Part of a small language model's weights: no biases in attention or MLP.
Each number is 500 + 40 x the weight over its row's rms, rounded and kept within 0 to 999. Layers, rows and columns count from 0. Numbers have three digits each. The size before them is the row's rms in percent of the matrix's.

# up: layer 15 MLP up, 704x256, rms 0.0853, rows 517-551, columns 128-255
# down: layer 15 MLP down (transposed), 704x256, rms 0.0844, rows 517-551, columns 128-255
# gate: layer 15 MLP gate, 704x256, rms 0.0828, rows 518-552, columns 128-255
up517 100:515487483481487565492490533515439452456464451527536436513549509529507572544529513491452416510541508551475465546498516533472552515507503552497500520478568495555431508429506449560431495459489529516496490486480471488555501408526510437523468474423605502480515504529463539553547481488463517490446509492465523502545481451494484490509483490517527468417511438500487491489476483496494473514450
down517 101:524604435439507546437541560579447483497511481565532490538483557561557540515481472556459558605525509676546510503502555530517482542466524558516564484534502604492519464516539469487504486462498482457567503549463509469530506568574532457475448489544513513495490501537465482563545477479530488504482534512443592537520519527488561452584488534517512459494508425482551574475474520571523471504516
gate518 107:536543508516468494540592461559527541473572441469448476515472462428478442428478493499470553517528557420504504580495520462452449495467551551533511449498506515508530512560493506468409431506461478480463516538527544470505545551454522438501453540454493518532502538509491582589469458511464570588518505495491552487484463513519456444499526499493478462439515518549484549573508479512423518487541
up518 104:481528471528438525457538529484537483534509532493464531569501551463498454539475502495448515450512543422449497501541496488524489452488506522541510547429425590453550494452493537495527480445488457496513526476436506504483510512509458469459498470511494529402468483509478541504485449512539451528507479521500481385524514487479630558489509422452462460447442535524512609499493535504493520475585
down518 099:493506553464534489474465483495434560517561502547472501539520453477493504463580474569502521521528514481474529472504526503523455482519484524470475534510490529462509529482478432528501558509509434552451485471479444536533519495491490505483556560461519443535514481495540463541544514477467389485455499533524524479502531498451451515513489438539395438519537545443519495538452524542480462544510
gate519 093:484514444490474463517493477493398486466502551506505584474525415465449496507528475510473510463516456472483498491550471542474407574465456465519537531514431502463490513512481477503492517501455490513494517548575475433514542530474430461516487442495496544479522496490558471497487433501466520447468467510493530441542505432534533556469472453454504414422516426499514548569478499520438511484583
up519 087:474469513479495542453522460430563463503500499469419469520549589605447498505509472441473559533514482433439566497532590506539514557542546398464466488509584507576465455527496452530547495469483473517565510540472556521461462514463518477453497478530507503597476548459512579594454414472502475513512508487547524508439539526491414477475494497512474492464509500488465486472492514587494538549473
down519 084:541482509464491481493553454475516528454508502446537453489536559539513556488471405491463503479500385453490561495551526483502575513494513441530529515512470506588529498426482518537509551475394442537502479570389538459560549505516588422536478507570526500560464489493507508504543524488553515540543541513558546537437564460485440521518518486445422547462510530444532515478492518497511591544445
gate520 105:505521551501458536534519459501497488382471503595459425477491504518519472508494533461500512462482527469518461511439502463488591470448472498494499575548501542476495538556493482541517405484504517490498521480529474558485532398495505522463420482552544480460537539473488499529484502505485455558524457528438526548557548494479471543577551553485548470513479428466474497544424505480414492516535
up520 099:498476504467515525538408459516541472515538426536434453441515513478478526570413521506440479503498452477499551534565466516496487534490443535496565492502447468477571487531466453523507461472510485551491529452477542459462505553465456524513499515563509517474435496505488513452511437509481487571514513519429526512459530518453464474505466551515503514542477548502460506485455535479457504434516
down520 097:509488519535497516547494500517472514439420452513583507450500476478541513584488497467508484523498577433495445543462540496515546542477494432595462560508512525498574476488458473513479517522524495556485490529551544504487480506525526401464499574514483464530506537472492545496540493530570476483501414590489571510535501506476464485513506519508502510550554553500429524489477486469436427519443
gate521 109:501523463422484523557451508489431484472511561519535505540472490557516547457490456495475416458535516455521474525535502476484475549412541432469506540485521487506466580536543472574504477547459483479530530476532503428435514425534508383545534432538469485476475512564484451496582534558537463475469465520443522539447521473506407499490541535467475495559509471472532460470549493506517568478530
up521 103:554464541467471510497512560480499508511527510464466494444552465451514478556441464525497566443437555511485499478470490468488370459509519564580564521519394472528538538530592497468542549544444515466543504491490487514570547480474619556543491510520467410551390515533517476511495498453471461500505497465452503500496450511510521512487467490460536477530536529565477509477454502531466530540463
down521 100:480457456467497535509509499570456435476509509506490494557532438520508506495529485492451509481413555489543459447499477460504529476487476538542439513497537527489473463467572461524436489542511466469478471520504501389515562513503504423520492547577503439434490550443479476462472545484539524479496519538498515571456539489447476492542438462457504481493501486554430472511488491527547517576463
gate522 104:566479440486473428547477459484492459510532524501470542501529441477507446501510467508524522515529503534506498511437455508467523485472496498509573480478502519504533592422526547455547514486459494600533521525510552468499611513486406505558488564478525591552464486532504475489429517472540521465515578461519507531460523516490497504520579490443496507548479478462434510496516506468480555412520
up522 102:534506398467568565462506487436452479547461553481461490480564511533402504511497457534518449565509487430501463456537523518481477498513532432524468534453492526457470474485507494486487538604474450530505573478552521556517515548547468463547474511474496512468461466477506429473483474493601523431483550518522506485512503521497582443439575477480524472524445485418548472511553498534482511512497
down522 101:540446535496501533526498576459468552503578521534532548519398524463494506505530512489589460469555582480461490539526462490514476499440544525423476497499528520527496468487467522501423507449533529453486523498467541511472542502526488455494486506429533567472479505519557496524506456562500529432439468513508494539517517502522582468481551522574509505453499519512491478523419473489440571571461
gate523 098:470545479457487455526499516514487460490562483483481477474502528606568528441510539580436497507508521485429536514540429504426504577455491499574476523573531481409502499559473456519455445475411538462495504470577535483523505460462509475475549527483533508434458564441481500488566476462502576506647571499510429486514472501486494521489547486487523509522455508404513560467453496496493528475490
up523 094:503505481507524520562470453457569484512490479557596535552416417489541505489517504451514508499470481508451464502555509499510392529496527548491461463519521520571479479486510490473466517431551452603541478534426483494544508562489573556540473466477587494486515488545491492582549532527515551482436563551541545493438593501470557508490424509500532514486522438464463522575553513433437487434479
down523 094:546561503508609498471480443518557473616505483517488476463483536512478562447493610538495486520516502478511510539460531498475453549505471529472543518501562475519483503502472435447515615541498474495519545432520583563581474550458480469552460519478518567482509485485553499444515535453551560515446466532527508537428534496487526489489460530495481521500568496579557447513531467532491550510510
gate524 101:548448494463510473458533477554444512444504439527462475555503484483489470489471504578519473492533427465516477461581549481504574541494511560508509478542517613488428535514467491541478469496507505518514549461533516447514534506544442484499450526534547540539493518458510566569452543436511500561543517566588578497429493489487467522493488503500486474489481508553479497501488544525495568522475
up524 107:527518478503451550503564543518529406546464541538491517541427527491645575447517520479519521528445455476569494527522525453447452505471498462522468554450529511517516526470469464544495539506557511496448487487551512508504478551562546522423474445478526496516486539512512445426469537557462537503476522479506437521502444487469515518569489516544485507474538478484493467522462379466499507498498
down524 108:478551418509504433452503519525607339524486425497497543476470487501461495547466487482482514481454520493521544488611502463496518421556520459473499535534472532473538462472515551549513540531473551460553440483537513444514505549525490501457465493509565445546448599434515495531462481504502552552484411575415477459546524529501545493503491498445554501592511463499506478480519468482411426510547
gate525 091:511545473474408473493519485452493497518552549527489470502487512494538519442509520545506449479471521515451519514491470539442501535469537479515536489509515536582505509579524438498482473508516464480493519490481526473477460521525485471490438451453498550517492538474534466475549551532555484544517518544570542526477531482432430519521542539489454547528495527463487538454511415472523577568525
up525 096:488499572536563565460570565532421411500499497508485522505482515498495465403443499585504502502524485490490543477495494479500427464500518471529553407479482467519440573544544504451476485431519519528500486456449488534458459549525523468566542553506519543567471517514439520548436494460486512484477555472485464496423498468506519512455499520536498566565482499444501521512500495471415459482495
down525 096:486450510555517524430536534504515454459514487501496487516461542518554447467501513543397460564556498558525525494483508470422492531606552557543520517498434558541546519458535563565539511517494509555513418420440481524533525510539526482447485577508550452547506492474461482519566499525510508516505518563397450470521480534425541443496476562501438505548506516541476487606470504509493556536520
gate526 105:445487479460477546552454412593399520494528465450514469497454509497562499539497467533437536486514516526432501498447486511471513458441527527463556492506520505539548538564478468466450513578487505503533481496542417457556497498471538468482489475418480518546483559530483512506468470531502522440474491555497532451409466484461469559525473518420488488595488578485512538473536489497487556466498
up526 106:531473505524446460529572467484534469537503436456472482478495476544557526613522509522533499459520545547506510451584502534569506465491554499555489478510521548419528446455519485612451468533565524509522483529484540464539534524546511497438543446449527470509506486496505522544488460421531497512507475479548472501480493524511548444518570402427487500534448474521524516491457511523511498527480
down526 103:524527514535470508434485556492497477484479533529531473499467534510506472499458447506506440540494537491496587540553523503469523448447565486527503487420521533450512524550518500571514525502474507535548527539534522427461498464528557509463497434447483450516524474524567555532471402447443552493445543500453464562469507492432516516511536498469519452596455514479507504517416519503503537442494
gate527 111:537516433497525477501528515566469536474464456552401464488476552572560504520481420490497484476524438476466432560525549486523469507426497537458517452500484511488468494467470482516525507519451465536556550439510577482452540534512482507528475516515514469486469550468526474457497518556444498510483532526521526492587437469482570553491421444465508441501477450476494494487478485488545535546569
up527 099:432488515490544434457441510441464492494549504492468442520505501489532472523520555483558480501523521542511489423491511561441488484512515494438515550534545509480550555468504501460483531442465516501534526594439495563515508464484370519497469539503553544448539536505481419508508561445523517541419580539521389506504498519611549436479519524523485483521532449464509486531472504467532452457468
down527 099:495524512552485527481455441531485475493514471510485538512466501455497579523532500582467506515415487511489443463493412530491509497526522505499462488411498528529558556502471528501496497468480539515521506390520460491510543416517383520510521517516468428500520518562538538561547508480450500470502510542540534535579527465455486507520501524504506577476599470541477480484416543492533554499452
gate528 072:471436483499489503475523464504526518489519467515490487480558504467486450482435509533420542477502453506470462541502493469515554510524484483463498496472484464507524488465509458489522549516506520487468442505548561478513499505464574509548468551519441537592512525543584444464476548546446604530517467585529436473508487513533458497577476503486465599525478542519524523535495448483473507442552
up528 068:503503448509535519489497548538465493385507479498473477503534516465538552490448482538438423421524586528535499557489548490480514474451522484424497435551471574514506567480459488536507474490484456477495537502479578446514488579549521522454575455481455535558534393516516500514552517555545500559492500476538489438498482547495505501538571482435494495486465491409543538416533473449531537511494
down528 081:452379483519463497523512462475590540505507499478499443479554493502510474479472503434510491552494467505497495485463492492463554469433474519485496559526458447492501430484504501446494499537462487499481393456565576452522512559414523518495478550534468468540488516563560497446474506529467570493546507480503538478496499524506472494460452547552512539511510543536456578521519452491465594488486
gate529 073:527575437533529462467555456553512472521562539513548564544471493522579486475496515508510487544472514536466519487522463541478564471515464516522486542434522571555482471498476468496508485490484468521519499474449504566515530475470471519484531529479523496528432545502438453500518497495524515464477547529554514440510507430536586526612436475435487564577474551485439489562529464544358480459535
up529 079:541469452519458499473497489516476447412544455434537548462463511468517556516494489522483519496502484486508530500522460515554490462457510487489476558503456597486400562482536451474507469545513469566512555502511464516549531449556466520484518482470443478484455518468418535485573516509483494531547533518509557393512465442574514459527471554445533554452532530547543467470445464504486514357528
down529 085:496593520486530480439540520556555494576581537473519510501498460423448469448456541506467499455515533481450459498509478501489441518522492546501542490483465517608453520542506544513450446499483507527484485414464485531458440505400537545521500486432494464488470458476467489483524520498555497471493498524565487487458505454501490505528457551553471499413435516461503475553521474514454454506456
gate530 097:533569478468477505538493482572515456516514521524487574457414484455539478508534487530485481515585446538570488483421481505438513485455436510452514504605468499504544523525514523500466492499494479477443540482490500535490463549528469473545468463475449601479513544501425527564487484513531531533513498408439402522525502500502514487457556435500519431464517446494560509485528567444427517460477
up530 098:457473433463536470516508532474485466451528364501565524485491476526413565557536475498536512588473518478425539460483462464518520463469498550517481492513587514460460521458543501499437586481493512547475478524403420493459447487504512425521481439467565478511562480492465520489577545480507479576542497505524505556464507455554438506462560503503535485514514523483529488492474521501513499557490
down530 095:458544464479509500579478487493521469488498420498411485498573501549475521486539551560516511528435528519495494518483458455464543457523478564432467459530552473467470509489516448433433550523461490450566521521467482456465509479443475491519434524465484504576529553426439473531578546538473528563506495478501468506475511486540465584502524591485520556502531523517551498480494500483557562422543
gate531 091:444532494454439441522475488495479570513488490492576529459470516457469452476520513533508512488458535459481493491589386448516447507507471542483461562497500463541528534561511518523533448425494540599489452514476503487522518516466571556518435576460569497501535448471468489507465483459526508457487526491431579442563402424498499484533527520469470479517494421474461535473540496476543524523492
up531 087:461515551504484464498530487495527482496504507515574464506510458512533498483510464488499570449440526473443491564541537531496513522473490541528503464415546473569500540541558497484476483504520471525452497522513531475496471459518459515520490450468519434515478450533533520525514541473535498538494511450433438503542541489530583554554485476498427506436565511471440477395551492457479474528545
down531 089:461442515447442459414514534484503564517515513516451478510547528502460500470514447458493477462508390431490444499533486489503539427411540451512527456512498451483560488523491481438540429492534523381513518469533489452519480481534457500492470485448441533456453528504390511470457569556502466531467547511496571420496473448512499452527473524463429445552544456495450503397463487508483640514515
gate532 086:479504485430503512484514506531498545504555503544406491502433547543502563452523452521500506360533524549498489464469402468463522527449489542479493479509425480455453527537553526595475474519464503515506497416542469519528556451453514462494462417564490510483472507504558503505510509426511470470489468490475484482446552546544542541524572518534507453504440507528536448448470553504551538482537
up532 121:476592474531493528547483484456453493461466530515456544528482426560496535485590540525429437506491503554505562435525588436571548536504510496443527478489564508496490523487528508452533431446541478513512494515542501529445464462521496535477506541562513519505498498482497528499492530469540506513545484514543493554522568513490466510537535473488464553547525502514516444537447509493537493554524
down532 120:497538438501550496489496441521512521427500471537444459484485400512552535537524399494482502535497536549423529491504507485520464488466440516454437395544479489536515516483501496529531465467422492519465488481545465515480458464561498492557466539486542530452410482497517491504435556469509461544526476509491491468511524446545546501498525483531491565509508495499557416523493521508544583525501
gate533 097:498509485496514481537533542470492511512510505494508539523500516496555545518460471584536504465544578533557419558509491581490499514488576537487413497474559547508426588552455526465550488597476502539427481419572520425478491517540444456505556401519448537506519533428505505398519487473509607500474488486508463512449423461577458482492496532494515521506449493522474552483529502513441539520560
up533 091:469590529502462506510513515518484503498451497545573569454527431512452488474534488497497498451500540489488602445462501500489524506486472517411516460489495548469482487571437534512478407549512504507526486481473465503478487534469484468522556537484508561427421532514484587536485493497456423534594526539455473475509436544510433559509491494445479475477556502458545370460522462547514488542556
down533 088:533470434471486465511567469426502534492423523476518557497535486500550521505494467441445482497507497477523519506482525543507473553360491500526512443436488564564490592482571549505514452527480460435476482491484503494457518504540548503513515446485458550464534548408521508496540519476451475515426484520489534556555465514530540501453474532537574423446478468519503513562507478576573585462474
gate534 104:535538433460475405454545460551480544516567542500555586536476556494478496489506466524498489465485538505487474448452410502463501562471491567494460509616435500555492490577504527491501464498375452520526483474495509469500583556531510547504489438480488572527499533487528450461477485537493537493541501494475517455465498518522518469484552507513540462544489526484564570459428521542474498391499
up534 102:508446430462531435592526571517461555501463486508450547469525505484468523527470541483513520419531445524477480484497625523464461474506460530540547521494469544501469488518477492481539528475467483496449524507530510409482512576511505460438549515522510503479514552516562511501523505529435472396451483503494451494578531529464497539473557502464526499509532470530428480508542438425530494449530
down534 106:533430462482512505527474428485556498463527471493545538487491476515455486575473546568463508446445504511524494522472477515485439461666551537508553543501447539528470464517479528475487533517495454552503516478522458442446392494447480533486518572510562539547538479542529523522530539493452534521527538506578443494476456478530492571470541550509477486491468465510474573451552490537518382536469
gate535 103:579491533582504484484525442536466482490545446487444486519413532472465464529503494484505505461545444508429531487529511433441529525427433522498419447562496491484484577524505542540494440489508444473472625520548535496503539476517442474541540487488502556475516549514453509532588563567550482487532481510467503557507454404517460525503508528472484456502481519508541546474549506476400570507498
up535 112:509517502519490425555413540429506491484479516491503467493512488492508531529495494478427504426479484546477494482435573505446488432528464486495474542496518477514510489466541543437507478483500530433423455528488527543542492504459539510433531465475483530492585550488486481526469445510496521474539521507484534551553481459512485506475537498468506478493484510537501413453500543510419518650551
down535 109:455486523511482439513542507531476529533522519484499519448552576516493503483557445537560540487432442595516498466435551443572541474555502506535501531472544455503489468461613519510496467499421486578479524448526565445536578521493549600473416519485465514469444475502534489515544421468518475502498524490461492549487460535483516498444497508487479530452482477534472509558500529476491527403503
gate536 100:535516560439447476473608473499462480492452517538453512458491509462476532555492521470424518525527543517511496531427509481488512396386514540449533472562480513490423503529481524509516468514539516448514572503521533496501496506579534484512471531494449454466474510569537523531477495522493510489525538492409536508532397550499474429504468570494553494548469431482551493447502478544470544476556
up536 100:533520493553553468520457454518531474474471504514531466471566551494486494501532513524499494503478479561435569538429486565461438528519514475473470534509497535519464572531527566489512532515489467497502473455508495511537510497497460501473515484393545520513577547522530497555487543503418451463490475533451403448554486522508477488454514549561565493545565504506493479518427485438452472465573
down536 098:566472510505525489513549474476507513516455561529478529515439527514494529536516406508415527497474458463512409490421511468456431475524420459513571489530460617503544458551473511512489523499501478440503573518464467556540530527550498456487519494460480492562478475451424541499464596487512482492494513554454466452471495484530533499502447425394569450492486471462490465553532475511456577504461
gate537 104:583554544508506441572434498499558500454586565500487420449443609520483432464456467552507476437464487489413512510426503403511468508472441467529521443515530471524461537552532510497507492463472449511557592413491544466523510445493465500434496566549537550479510562447432553506527460557478566496546545526525493479428503532454541552536473462504467511515481479512551505551440538431514508506486
up537 097:540529523512488550389521567490517417503525590468423504497491540471539517542542496502486489508538591476440453495468486520510564526505508556538482495520406587512519439432479490477548474486493506465479505497468523475544521464478442469509491482489418495443407462494487532454489467538480481536460517462504505450461468523530418525473444473465536479544505527477472543520542444517558454549543
down537 097:521529457499509463488523537516461516455503450508486497520521538455493492460501425525500563503542505544474466473499443568534533463522461589569479496495491500538511527545473493403444508514506487469496531513525451520534486525517503592490481495527480605524597519484463576476551517566486485549474441428458577530531403463531470516434498505508485435386456443469500484523531478498568598544587
gate538 107:571476538504438569480455448567416517508482559532405512490462518500537464520474513476499460488485499428444512436438537484511552582486483530525551516485466549529542546580508480536470515517552468550470583477511523526504460503532538546557503484464478536456444544491468504505503568441492467510539482441503552471503493536511440440490612495469506502491450524563517522527493508462538579561493
up538 104:470478496575543478505543516508456513537519545393523517519570429509497459434530540523607497513501486475496575514557432508492492561464482483479476445478542455465524488506507498493455511488485538584457491533391578510479517531488472475450511488529520462479559510485557499498539494432540488511546523552498414531463470535456487467526451501535484471533513479519488541474514575514459511511556
down538 105:434500506489519471541438563471553522505564479470563506498520452474430509488551450508513506475494505480458506527503444482492563521431520513614547537476482501401519520545547460454527503514534461549500454518557525577489497540449469500486527506577514471481514485493475472578561402437601519510530475520456484493510485497466514495545550477501507489561495549488569546504453588520479593421502
gate539 105:489513528460506469522567465481433541494462548497434558466479449426573510471491492482474507421492548565489505508487544508431422514490497521480483545515502514504497549471503507559459463428531435493475442515511595449515462503528526492573501508488499439484541556475483471472524486451552514550569475514461551527486456542527514537587418524531513514531434545517514542489455564511484544421524
up539 108:502581529510445434505484429568535534483457550498538520533472521510518544513478506465527488558529563474544551473418442549466533480518494500511466528474409499529526505543453488491494444474530488533516460538542508562443413467510485451549532512571483508432508530506570489504579492483479482524517466434439511454472485511490506484494552572509470560570485548502465433474446511485451497432507
down539 111:485525474529474506465444493541479470592491510519505486561544510532454473507532505503476473523458536444480432448459526526484506474396512510480462505421469503491505535464379520512436514469533448521529455507514527522409433497470515447490522497514452446565394492485454527477535512511536451498484480530448521449459493492540445582558521580456475480574498504463475486476442519541517551456494
gate540 105:500471529502432415582539448520533502545554508549454555468466484528510454446449411477469437490503472530488582509544445546430567447503501507534455510533418513522511556485530419523518477469481463467519519504470453549514561489487460517454527524465482512521551590487453499489470487506545510538515589464446492446488478565451503535502528540487502473563474495498491541518474500524508548525488
up540 097:516501510494444539467441489553514465535428472494463466535442443590501501547515492513506413564577440442482468531467513534501427575500526485439560493448514613512493510553467503550534500480421496581533442541518508429412475502562485532509542514568535467536531474464481512601497566461536492501558468531444511436541454513480510464495484526504487533507514465478458500537536454463509501487487
down540 100:402502422560544521473465487499500510532518479525517509619477397486536483480523556542465534519513466493486443460436532518472442479568483547459533485476509472514487508523456492503523491447542564534580498382456459519529497496467524508590590454551461491463473511558490517495431533553560574510435461547499422529576462528407488506563550482471525510484514467500470473542557516509505528496574
gate541 103:479471482455452544533497543553520509460467434493456532506500493483468514531515500555534517544522516521569519531523466500452470484449539559532510506502432545454502472503487486574568432565510473497606493533596534531561513523508508473492507497488527539449501474465464521445496509432528511450448553435522534540444474547497451536507618545508449485516461561519545497459467444499479520521473
up541 099:475521545514505451533459538574560468496483528493501454505478516526480523517508529549432414519440534521525526374501509509527523480460500480495512507522552551487470474492530554493532535534514521447474535488462562562478544572486495539489466442518550573522464565446486530570483494547447511455519535502464499512522479469465470507572544456509454422521478509554427537502558440494568517487429
down541 098:475539485498516547500512474534560506508419526487519493459524478478444513539488413477510499432429498520539428484516483555552563492466488466484570466496517588492576539446547497508482543490534458385491552462526577478473512537459589465446544581462496528531402476487541441467535475500527550491528525583463474455463521447465484512465502562487508442418503463536486479510485446493445506573508
gate542 098:466498468450531466561527512530453517500572440572483488560480450498498576491511510525528480473574514516526521502515471545506537486416509505455518521493479452538438423622564509536455438487479495479500502489571522564491460501547500452476512461532585609528497468532471440476503509487494569479529544453506530476469467522467484544495596431494492462471452426499502435530551528450409549503463
up542 101:492418533455545458543438533476568453500526448524418408464474429536541369546432450502469516488524487479431508547560499517500500459509491486492520561475475531574463499489528446460529494468573482538527492468515435454523474486481504570526437530514452487485463456520541420525445580466531452486490518463478464506516467591436492431495503528512537535513475522472389522475519494414536492486533
down542 100:515455554367533518464530453509575441496518520491488488481515419540533449489476587508519495527470481506470531551534482508509543480483494515486553494527420536562487492523464490525545556496465509549508451495496459459496497528454560450470516511408486539538529546464509475501539522521510542515465484469555470455510590478496449457496510457537476476527554465524435512554450526504497460506443
gate543 101:474564448495519431510555507517499559435462522525494508577466510564509497477463515489500500540491478478455477498491441574462585590476458508441511461571450540518524472480495462520503430480479506497553554510545583492478474469548454456442472540504529545501502530443480527539602504477520511523528496484506457522460508519496488503513592493498470511482550494473513484527491494558522537400485
up543 111:473519519524443469434466491477509444501493505471530459443523446495548468475560496490495460443545517528424531447447478578505447445489566470492525488558490451565498529488481479515502472420576476503502503482488493515509440498481488542484509504480590453509480499551542563444444438532509463577541474493493493450437531517510493472494461491440497478469489458481457501443531450561467515431452
down543 113:546515570490466478495481475450595495550530545462569479465566474486455457432479448485465501502519516552462509458461578504578502578414531528449480473478499500549473469397511491487527510556497496494522489505486447525501462525453513505448556527544507525447520576516519504496480476484651459513541531478506477537440487536537473484533440465497503445510472446495465458517476480476469533461517
gate544 103:568517502511511494528485501509478511515515599455457498460457607502501482510436518499469547429541519504506444489486522536412523583479495535449472531530556506489480522535501524532497411533408437527532547524521515440572472555505444440530453540445437500530456556472479528414521497559486440456531517471454510536523422512480493567481484573523564452450519477534533482478534555424536515489510
up544 106:514535497479472455483446526510512495530505522408499531467445478526432525572416446533566511504471529436530530554460474582537501497529472484483508565484516519472493475562532474543495482529495506519481504531495497573507516426453446506483526484483495504538594510546453484503449535553553514477602451467525469537417536497506422441561379531458489494492490509531561528528503531512404507464532
down544 106:440524554436464574519513483447555527486484502536436449485514499575571514506401598498514439464550517543485520505446465551539492476514536518468482481477482486495425511531497496485487435476487532531524436490483438469524497500521478544513486465430456606442526446515437531448460512515526458527590522500486510456432468447510577576444497564505462479454521530551517442470524529458463493495493
gate545 086:524460476522550506524520471625461537530536413472528583563488492467533505516423419528430529514550484508475486487407508493497499480492465514556468493449501514538451427547503502489454460490518483607486540550526569512468503476509491540475472554502582480522484497441519486493528529460560487483504478544487520523505545469600407446508538511448531525479482466496507522542481532540468533465500
up545 120:465546541488468499529515502553459417497516472544508514493507469473541505515461488527559476527464604519535525510524511488515543566502473501541519488527491572480544472533428446554441534503503437487573480466519447453518434518439574505451532423571490521512489512512431517482544470541498490469525516511528565472499474438564462493592500453513485461493489508533478531591469480510447463461478
down545 122:537520512437549523464566506579560529553507433490512517515527488504553531454415592538463503512475539431521489460458493433492514491417554576585474481520572515458510407496457515548470501522487531489496574546477543509536475514477560492504512477484528553518531409433449488494526447477486454508543528514503500530541538485479482533594497532482539522490483460542502606503495464426457512515499
gate546 097:515500501479445518547511447550498556501501525549471524574523514455494476471528448533536493456475544581566546526471473495468511490468508572566502486445509537503483574593521506473480455501504516558497518435523484513543548541490479555487472499539524567520507635437498469536535510492544473488489501544472466522525506559498583508492537537490485460510442430488615493576489431450460498500492
up546 104:521473528497543551449501577510438526546480478495419449565506503489528550457519459523544468479508462464514502487461475575508516480491514465472527471509546549480513459423493513435491421546503541508544464446480440454547485418529511509512533518439465471506494456459510558508467525455412517403495490488507530628486515515443495535517475502536529547472503455500544463540525494488445492496483
down546 105:560483516563497513468490502486439554468551492475489473580557545496428517475531431512512522577612484595565518564459509463503603432447470460444504492461504476511519502488483530505539453460535489510477538482535433498528514481580484464416511501480543445474505459493464537542551540479436560476474464496465490459505551493519543437494471505554495458465498423545491512457487562442562483537496
gate547 102:453446526517492442489522502504459545449543547488512498557521508474494472534504482489540491459555511530467490517458546517420509478497528459553512554441484449529505482507497472592490479436472415538451549459432530478542531526513567436494461504553567444564539467474473530485478527476554466531543504462503463521512456499510437494470495575476535461506458457572543506488512477447470530518472
up547 103:471393468514457465516483562538447530509479437524481571538395430516505505468442531496462423466443506513470529472521473517450483507499505523562480494525463504379536567477395512495437459456510503545474541469494485521488520474499462508579451517452529607460502507465464515453514563515494522586529489480496541530458510555508565507436456513512528499443434477595558517511490487424504489537541
down547 102:507496479521497510488526488490441448461504525523514417528524512486443476493567527599543560507486466475541485451542457481519527479508506514469535463492488521477478496583545476524443524454507460481499546403459513581626502520450458408478508468550516540534486500484525494531519517461483476428472420519576570438549523492484560475540487516449480575539488479422523500552517501486535400452499
gate548 107:499541518505531495479520545537554503472508547493519514547492445551481518433500480478499502528554523471473466523396527488464533470455471541471490516436452522484550534562517508501465446506497413617566518502553545506478527440566478461507405528527560470574438459554498506460512529487499468509480534525503467514548477501573518538491530526428455499523443505460495496475530471500522627457540
up548 118:508528516540465538495554425430538435607485588526445463528494521451455490528442498543524507472462539531451560537491470457482491449485515478505503490512594550546473488456420490418490510544545515547520460506506558489501546584445526566509554497494477531511609537490564460496531569578518519451432509464484531474535464541497566549457404475489513477531592579420495582495484511479485496426513
down548 116:462502493512474464407520524471461489564511435500495523473498426512462470465514511573410472559494457583516513542451406525460502481546508517444461516536512460501463421515474531476464529487532567515433503506483490483461536576449486518582475521516549569443522548492490479479521474588507464563413473523528513510564460522466490547503432489480486492486532567496483510455559483469519502391536
gate549 093:468580462478454530477507496587482508460535509443464536522526521458493481494494477546547477442517506494527503487554539528520429575504461471532491471496483467426480570515519473452532525575428519505435458486542536498498563547455559417459504411519524481595530531492471440507515526513516450502492529526538516522438435492518450447486513491568488380563458490497498497463432524521440547481551
up549 097:486576459577556474531482515487416490527532540525534576479567448497524524465558431513482469498535581523493523530478571473478504467467446449488600481442463540528458568507493539539536529461503496548491531525476474529522450498493523443506548515435497452467496445430499513468436534534470492483515511529482495514540533552533468495500474507507454545487572487494457452499526485519488455437474
down549 095:571511455567475479427560525487472465445517559426518513476504502469511468430442485495485474517534459604465434441485542513492532483535426449490477493469520514477462536525544460523461498444512466484448480489549527523526439516491439578454542532507543489477466437512475556512484473512500476489417470501538490570469485525511416440421488515429547563494483520529531447486555483443483521489469
gate550 109:486479514443517449525524493514486529528481528500548610486509497500526427456500418590511507521526530524532528557399534506479536485447534483450467457531478545502496520564475429518541433620489447530491447462533529501530497433527480472485525493550568452512506581470483489539504460494533500453444502536388467497446486468507394528514607539494502576508518445427474466503539592479517580437560
up550 105:468551502460498509475421537440506496520471571555440480486558488568482513491533528564574506535546469513487539492460516483511432542548558592513508493465517515468494521472530485545419521469541533507578434562479459557508503485461554482476484499493596505509470473439504525488431467522488488533529497553540468486470552512513501473602493518466462548471552462468473567409527536474570550525509
down550 107:460492466482428568501509514512470432506490481543503512610573478491482510578477375487488572483520424514486477402461524538495506543389519535505525490504537491505513556412517575576459442509465476557525464537457494526482490490540461480503400496514498514507591463464457464441452486512478504536568495515536459590543522468502515474516508472438470534511486492523517451484491541485546477521520
gate551 101:481474486422484499532517535495502558463484480488502502512508450489524443524429449536414479498497541494564560484508490438529492529451487542473524455519547550518555566504490494482467459468473449523433532505406456432527539545532518415518469540504539518525462468517527477559477459501466542515482510465485521472436491455445430441486486500525490444457522511532420542510439518504475517475490
up551 100:557523509453490532511491497468453510522421550559502427483495495479525573561483512525479484514513472462617488522465476532519520487481494515601538595472535537461527486497513470494487513550522471443485503511494511491461515478525471473517461530539544530479531467499445443486554511504455518548590501510538576512484468489449532435490518500471511527482400500499354534459542478458535504489536
down551 096:474519467513549525470515496466465452565503532453530529443534465484470542465506603523473512494451482459474494411515550575545408459544516506503548536535565556453502460524501510569444466449601499435506490590461522475430487541465447479469468480482546584474458539470473480501420471442501523518514479498524513529462518471461504548484537522400478457554610547452452460549501502545486414519464
gate552 094:500503453510487477514429520510491549520492569490472579572480515437497454588518499586525468509510510510476494552494583480522511459433426521497392550470432521535488460528466492546398521532566470517590452537522579440512457467542460512479457483470485526520454473477601457435508495482464512508494611509438509553468423499586532503513590533484484430476483494475537496496494440525485515521564